Weights of a small GPT-style language model, trained from scratch on English Wikipedia.
Size: 4 heads of 32, MLP 768 ReLU, vocabulary 1242, 9.1M parameters.
Architecture: learned positions, tied embeddings.
Training: 149M tokens, 4548 steps.
Each number is 500 + 40 x the weight over its row's rms, rounded and kept within 0 to 999. Layers, rows and columns count from 0. Numbers have three digits each. The size before them is the row's rms in percent of the matrix's.

# layer 8 attention output, 192x128, rms 0.228, rows 0-50, columns 0-127
102:497538502479563566472512547523476510517480493529537502483518525458501574422450544503505518499555509501527510444518542494509419471462392473549562487464490406484528496490508592567586493514572524454451492536496444521485460445438455556420470504492411510497501545553500533468518500580521470421479482510460478518516520469579489491447503490485539449488530435484493482525505509454501552475545
105:539522556450527454520571480477560483500536442540488440521496485429557486500483432468467474504494452453395467530521454497453536508555543485483467431464506509484469531527522485447463521417480475471479546501488614543487540509428428455433551523495521478477532532505504494459459544494473470517546523544443524542539421517544525533457435523453469509437556531545423498492533477465460528492466
114:524517458476424537476512487537493509568504450487497520533512531538508471529547544478478510469521549457449505475469570481475526464465541441454514382549481513530513424506515476539473465441527532515532446524486483576584516421440381486492515488436529480447544483418537458497505536532487494530581453437498493454512495562486443538456481542457448512474569465488476521470500499489472480433527
110:507475522550471489486488522498488480504482526460528503445479524499531485475504482536481480475546443494481519488491514536529489519527525553530490478461521497460470452478502521535517518544512557488597565487547549455550520422528505625595531474452512491642529564514529562584445462459474454521484496435504494554513575526556497494451468555508570552470558543467502425454540501500554500479498
099:533524526466461459553540512475473557477555460512473531516476469517560540488475508451482545495541468582518402496450593498470530485530491523487471526459598492490557470523575522489481521566515500526435548544588540442489487494524450530514472493508444479504488415512527477581479486447517449544450480457477522490514457428423473490373510500493515525485509501543534481500501547488560547450497
095:477508517508536456495456515492503528480511431523473485483521510539511562509487527523493437503498488528503550535568494485567483493472501511485538492518447495526480612486461515499540437496580413513541544504512523497438567420496502462475555519419489517413472557542500480492518547393448454511470571525489456562538510542471525489528489495489360512513467442531569500541466520534547544475459
103:509448510532481540465534534525559530552517475508467479443477514542491525494460556547446541498536487457528467522504557536479462538450510458542520508481501606509576473510556531491430497494502490409520517494594574525514555522388518521512537524515540539567497542481513511482529466558537507447438454497541512470514425442564549435496470517443465466534547507553588482514506490561482507475539
091:558481546477514461494544554519510551536483573498535490484499466477465510522532433501531466493480466494529548477480562528496522474582529517508453497519592453494473531512532595448505549525515494443493580464485482522536452504538488464461521613484499551502502535528443602468486548524485480504501518442529436487476538452569451555504519495517470482418553552470558523456506389473472562484509
105:441482461517523470529476535427487508472515495482530489557509440492516482477448501519461510480504475433482476494593485541527499497539476448516473500474471452505461529510501407493488508535441437533506464487515459557510472499442511505532488558548503438435588464487603473620522479455543508386497555416480519520528436510466525511482506481507518460570446570477506443487467514490484576467531
101:481487459444499522515505423531544576502539518450492519467466589475539522493502555494501525521472507506524396464408511460516465504486518465498563565470472567550507498475517525532482535561538499502525362457512405554451527484475471506495499483450501438485552430519510496463448469508525584513509503471500535493509487481457466497470484431529444566463455484487492546560446548541487546548537
093:511524498556495490563504457519465538521530513408484513512482540557491513528515530510450503503539487482542465471493533537561461533496525548486547524515546548455520506532504575463461493612447494502596449515536463511482524505557481520494512455537526380483568422467509541499527606487488436528469479478461571505513443553467535548450436419526521535498529528492442465501524453530559477506519
099:510557490564501429496484489534509502496464507479510495475482578523473490474493426473515490545507556569557511465536478515494549543467491500483476500501514537473469493516464510460495466474537538432478500445509496361524535578381497423455557453538523453405574491529519517478523478511512523500460489531485484380430446573502593468499465495521534512495540480520514497496480486494511510578476
100:496528532427501491497468458462448434490544461556519545483510540523490545483434473488491478526534481511538494427470550500520536541492482516455534508564512518558461497570544499595491509472520508584572527510495448503543415426471459513573556522447507466466433526493570483550448491440580484526433497546544499469522528456487551567454454576488506500484482466459503511478424511478487458440504
101:510549501476517495562507510532475485469499501517504569500501480505569532517441529500526419489497392545532444462538495562468510567442482474531467480427491480509530514503474460429527510470455525420471501465479538500407440555582510556522502522490509572502487588545463512589486526449453456565514506563450489465496474538588471488517514493529488520511420498543468555523479463464492466564489
108:546464487514523443469504518460486425492457489522462550519473480476538561487482484489498470531477495492537543562530581451424502471460475501468495560522451502486522513587490481454533477513458571490404504443498440461550540526525554481430557533501470534507473485459460535475498522435510474521380578581508530483492545484523537521548501569462520409508435496517506519573497543480500512560549
095:471454489537571514481470606443499500476542523503445498485446518488551542504517535489498417533500528516494519439595491549513462458533468483565486531533521447524495514531513452501429559501517474552499457542425507480488572476489561520453489546459509433487507460480539420528405527469559484507523537502547512555486528495514423500491502432500459537445514494443542567587538518500510441448473
118:525504537501536486490467526464510545497512458525518521554475457447464522538477536521474532525489494485445519482519473511461465500468480427526545576470534506492498520521481507512483526620438479426430554531496458497436511527548564581576554487479437577418457463494482544536485541461472404563511483547509560492508459532470485446499464438575439463493485581523560524447494473498525496528523
104:497487467474460522498479500528520528500481509509524517466517566456540456550550492461511483525530544494533514512449476517502538476608494517509452519483465503520500478535495430524477538463591521491565535490515564442556499483561507448557482499347499481523592471467464445622555509461514463554533554434511485517529452471510461501465531555474527606469472451488469532511453528486507485491488
090:524457560492464511480547510459505541570535477492420442517484473437453469497441482431526493478503496488481492514505504538486470540429528487483485546474471514494479589499513502491523438559470512512416605484508576479513569497551526533521534437444509538468543446551393409578495479478508559476470547496477549460499472441442488495487520473549489551539482466522572531499474482544471525460553
112:540450513522499558465520455486505475517536477574516530586541518453451520495470457533540542483472507456459447502452546455510509508551534488541512527392538485529456484542567472468529429441503516487493553551489479456472472451433574511532492580463524472521553478435456537563536509429544463422504542507462514500461478518492519496453496571495542519529424458545482443514475459528537434451452
097:504482530525519473524465507556503517497493514471530597544474486525544526501454510539457549440410442537491500409498513552427506507574463522571527528464529507498504442549465570547553493552451548584502610467410542523478509487559482452440473532518482415503483511525475467475454466531493431569515482561515532453523462506536498502466489455539515492496455509492443509500515478474552458520540
091:444471515521509532506520515459527422514512457480446562572416535474461478492555544515557572513476457474505514505524538482480488511517448546543503441469513502495512479480416475525451476530518584485434563438487449517540469534435492414488488540543461463446497568506529485550482503419538554540430536435486488496537534518516561507441532496525569515555462453535477439480551559444497488467488
103:469529468481445458502563497474467509543528549536529509572488548514606474483521471501509492497498531532456475522480497471470571551524442513472442517417480526547488419552545495486545532528498537510546429519512482485479417459481568450447418515572425466480581525491440541479482568577446505486489440494465511490513524495495508535459489565502482546469496477517512606531461553473543470520493
098:498504495390517513457465518502505532450444480520501480543501499488517564463471520513522503525505549531484518472423581482504482549491466454518497608487527547499425543495570438511543511542611509490499437398519518600504450459486510530505537469555485426547484486493533449465529482566530557464500557496513520531481501498530525516494454514485447475425504482452563480479588511492476492546546
105:481537485543447512520481486471467501472576510543484522516466553491423487500498486519459528505476430452465506565487549508568516525525525462508438430501514587476535475496446485544493486531514506582536466570503472472546460506539557548516469448515394403441458521499518421532446486404478473539499524496529520551458531466512500532524553504499511486495529434541504551472608535473542437505483
105:482492552450510505456519518523436484426490473526542540550480509478457479531488542574490606474463518524469423541567485456463503541524455553538539493468551492500475458460452515499513498501481558471468442495503491518515519510556459552535455404478513510509532465456502414486452581542576480462519546545499534463546509522561557524531490505562576491574490500534491446423539538476551464548457
106:524510503489457482503536440526519583492546497475505498512491510521497520546525534522464559540504488476497425447493537434441486469575541458562488567445489496516495446564482506456480449506510477495425388503432520479548456527498464512507391515483537493498515555514542467493567431484419476584532486526491565505474484612477552496418553520463455492491532473480499492530506465504531513568488
098:517438542539533446514488529509542434510539531497490511550524510443509482497425494464491482482415499503515447503455456492514534548568506552473530525486528488523461478509542482477495476501356523537496522425425501521498542483501524486473474476576491496501497502499527498556525546493487504464512529495513473539462526452471503574569502424481546485645469601467457414485499551469535459529448
086:504461525482491518466487509503488490485449490546417490462501482475528525585534489547489472522563470465516493552502476485461549519487478502558474470445505527582506483533564478518445464521482514541556441428510579536495451422528510460457553635582480544461535508517447475528454442469526453532431528499473508539520561527429510438556436523458487460516471547479553506487481540528562481542485
109:495544464501460529508548473465473449497574418550458452491456494542533545478521472480560441483433484578552496549464538495532467502480473538462400477572462517562518492524475410513472456476533504583534467544541513453494470476508489463499473566547516518522545528499406508511521524505540413478457545504470488464453441527536612429462507499453519540501499535525468526515503446540491500538513
094:526451467511464446460442496526519452491438469480557440511486490536471521491509550534508480536467559497487519530525442493467524474421510427551540475465521524494439522448566457549525505494579526519542562555513542464479516520505403472448471546452524458455512540586567471477497430545536555488544546481494487493464538525503491464493469485522468535482496464523476565509461552474529558362550
114:433472485532557540462457498447512493528557532490480483437485507482442502511501501490551468469512514505538587481481495498512414494547506538558500490486491463487499564499510507590445555435526496427477549564436597553551505547505437512481431565556485500442508536501541455427477541493504448509518548484461464519432443509524442489483500501559518503585505493395448497523553458505514473476485
103:515484449499551495551533468455471479530489478549488544558480541521487495479487504565539531473507487497497417409476461524468529521508502502539574494520388453543535481506476571471516388430468486544499589537439470534453489475491520515483409474457531449474508482550516445490538575471526543520503549505512489505470493556475491471496525482504565557528470504623518471512523483503492431429522
110:506589582460466484497463491558498523498506514521515533433500470441511495488479498484469481500533491515457450455449507467458454497492518532493523455525466464497387524456480528489585550484501459491488476552563443476493490482605503523562587522594566519483457564509544553424560588471494501508531461489510540490443583504529530540557481491558483459541488499514514460521536563495455540501496
097:461462479483497513534495517529540567485443552450488510459541493507492446538541503541497522558561469492450502517553478528445542538513492505500439523558485492515505438485524545513530530500518443502490408499529513493483524457582416497518533551547556403444606437600523520497518412527552489561494442494420582503453487511476426481488491540494498475500497490466508547491478535497538551534548
116:496474570484473520540556531505517448457514451541522509521497507501506515503537490532545425509425564549507559477469530447555474557524521521414451519502552460537534567500507499461509545511420467457449493563513435506459481511415545458480529349493492459478435469414552509522497524476463518532539494499486532451452547503551563524448481472501468515482509459531479502522569442469483497456520
090:467500512581518437515497487499482457444455496482554522481474564520510552517460525523397432533489475500493585434525534454464509485495463430489482511481498494472448539573494475487540459514466478522587491509483497533469460502522435445505529460468491383513497457505471442463495420588507553419485397516537458498523473495528464480584519562513476464501517547481466512535492571522518482508530
103:505489430528483565466488488541530458493533499421491495509510509491555549513472515519530549516512525517487523466452492448524497454518448546498527527503499444535491480564494527461479450539506405463479506437420578483512521572487497576524544544536496498454440481393476555402505505439525440520543511449532584486501508571482568494552490465548528477578456528492532473498500534500450415508475
109:569570513478543511438527534476422504551594462501486510474457438518538510488578521501525506541549544504437389488493523561513431462460482456529523482576492452502466462492454512548445551470580508479509506497514473514567530486573447431520463437514512556569496459494443541500527468526513532472537486498450511478465508470446549497529521511515510456533455492531427562507474538501536537565530
096:510542477451495513510518500562458478478535476513530504440439484513535494500513490537574519494457541514499503525499559453494580508511457474468480490537448524587545441486538491498548518428593577502489500495546485606551513476581434441517488429549528533537518542430472493470571493585431465524579500518490471474484532505528574519501549569467429500475520470508498548503446478498516523546528
104:533500432464495521496492493450511496502559523434486480520476489504548466555482502447530413508427495459520478507518502481561536448544526502421471609486530538495515449582482440506467578512463515407556496422480506482518456474560456532512525472520414527534472468496476473518480461527450491505477472517564544449527396462542475516556486466569408481514486497490476547494463524550501464541527
100:495500464418459449574476516550458538472491523536455452481517493520557448516493481511507392487520452490533547508515413499463583449535508515403435491523498502505543533503507463560503521503489464594499549537524500578477506457504498478496459569479443499500458477489507481402494383447458463518475543500560497411480503493521508517448506526526453500491515477490470596510492570494498478486500
101:473525495488463522514468501462498549452516506521512543513500494516523510509510457564529450461590445522487510537496492488514512548512472531465519481514421519476570496419532483538488471432574446477437464579418552527484570495446552461483535511487445644515524481571498486497538446568486545536503543480481517505534443471485500495496581526540447490537490537524564444512506514462503543402524
090:475528464537549588542506519470547493470500529475507505513488512516482591480422477512395476518432556527556484489458555501580473501484476470549493494584504481493473517513500565467519510456538497518501500476492529519472519553425528437403495401446548491428508457514458528430514543566518507458569586510532476511491493507481538540507518506557467456510543512504555478573426495514489454515530
087:505551533469536484470527492502530465503487565546509504527451516558471494510420488564462500573494519540444494409518538491491548483483471451529504503455530476507449492574548477422484475526491505532516450474555490481554497443458546532448465472477499539476348565527434520430524495530544470485446436565518493480498551466430515486505583544477470458510545501514533475488490494518490447418554
099:500478540488455450482515491515534466549447506531511538535495471496556482511496504453522462523469457540401492483477510506418517487507469549498515583482511556478463550460518414485541497558521535472526546567522459448489589536436426498510498467515488464454567532600465569537524492417531549551456543461497419439453521475531571500524503492491539507434501477462520427488483556523501550495509
092:533512524477519488488459445490494465497557506526537506510427511528498540474538513443528521478477552526436455415507507531483412476495534547505610512527481462470468478539462504455532548491543501465495531523453507418493498428463523569554460568519478587558523465505498544523453490444519530478495433569525536512526544477468498534543419533548584550522500485560482479544503394457516464541502
092:474521533514511571476518488501476542533492529470490498477500594489494466521505480546551500493516551511490425468485524499533472477501576544538462547476473492461539376504497551512521472460551480517463539426422495473478555526588565529508481501501483550494416459472567479527586557543455499624476514526494478440437462499438464570486562514510487512487525495520501523468531560510492529575502
095:463513471539516469525516558584517510549459500470464516455568489516466453481532496486462542493525554429548491525542441500475454542461448420493394515533514494513478433493497540450484469459503553485499451416502465543530446506507474628533479531507544468560530505487499522464559554486504485458510462438557548501607518479477556543547543501440551485520528513487438504508542525462508442505479
109:506445518559488467566509424514545522539489484514512449517555451507475479557452500526473469514587392505444508552455491471467550498465536523513471474449517550415533582507468536473489442469494526478478555465545485413503537555572497489536500542501520443594474509543479476524522598511494476562485526493537523542478501529471470542486467436463489531552519540523463588520485523508582515493495
111:463509494498460548493457445551429502485460521495498555507494566499491546497450496465474454499585433484554517495462542485455528555522494537472499437525435513539483475498467457478510449417454521517483479544481466522440595416561441516483507485555472478488464560444507486445540527430498474491515483446476537564488530496504441510550496490548548524521553474509472401508541435512545487535390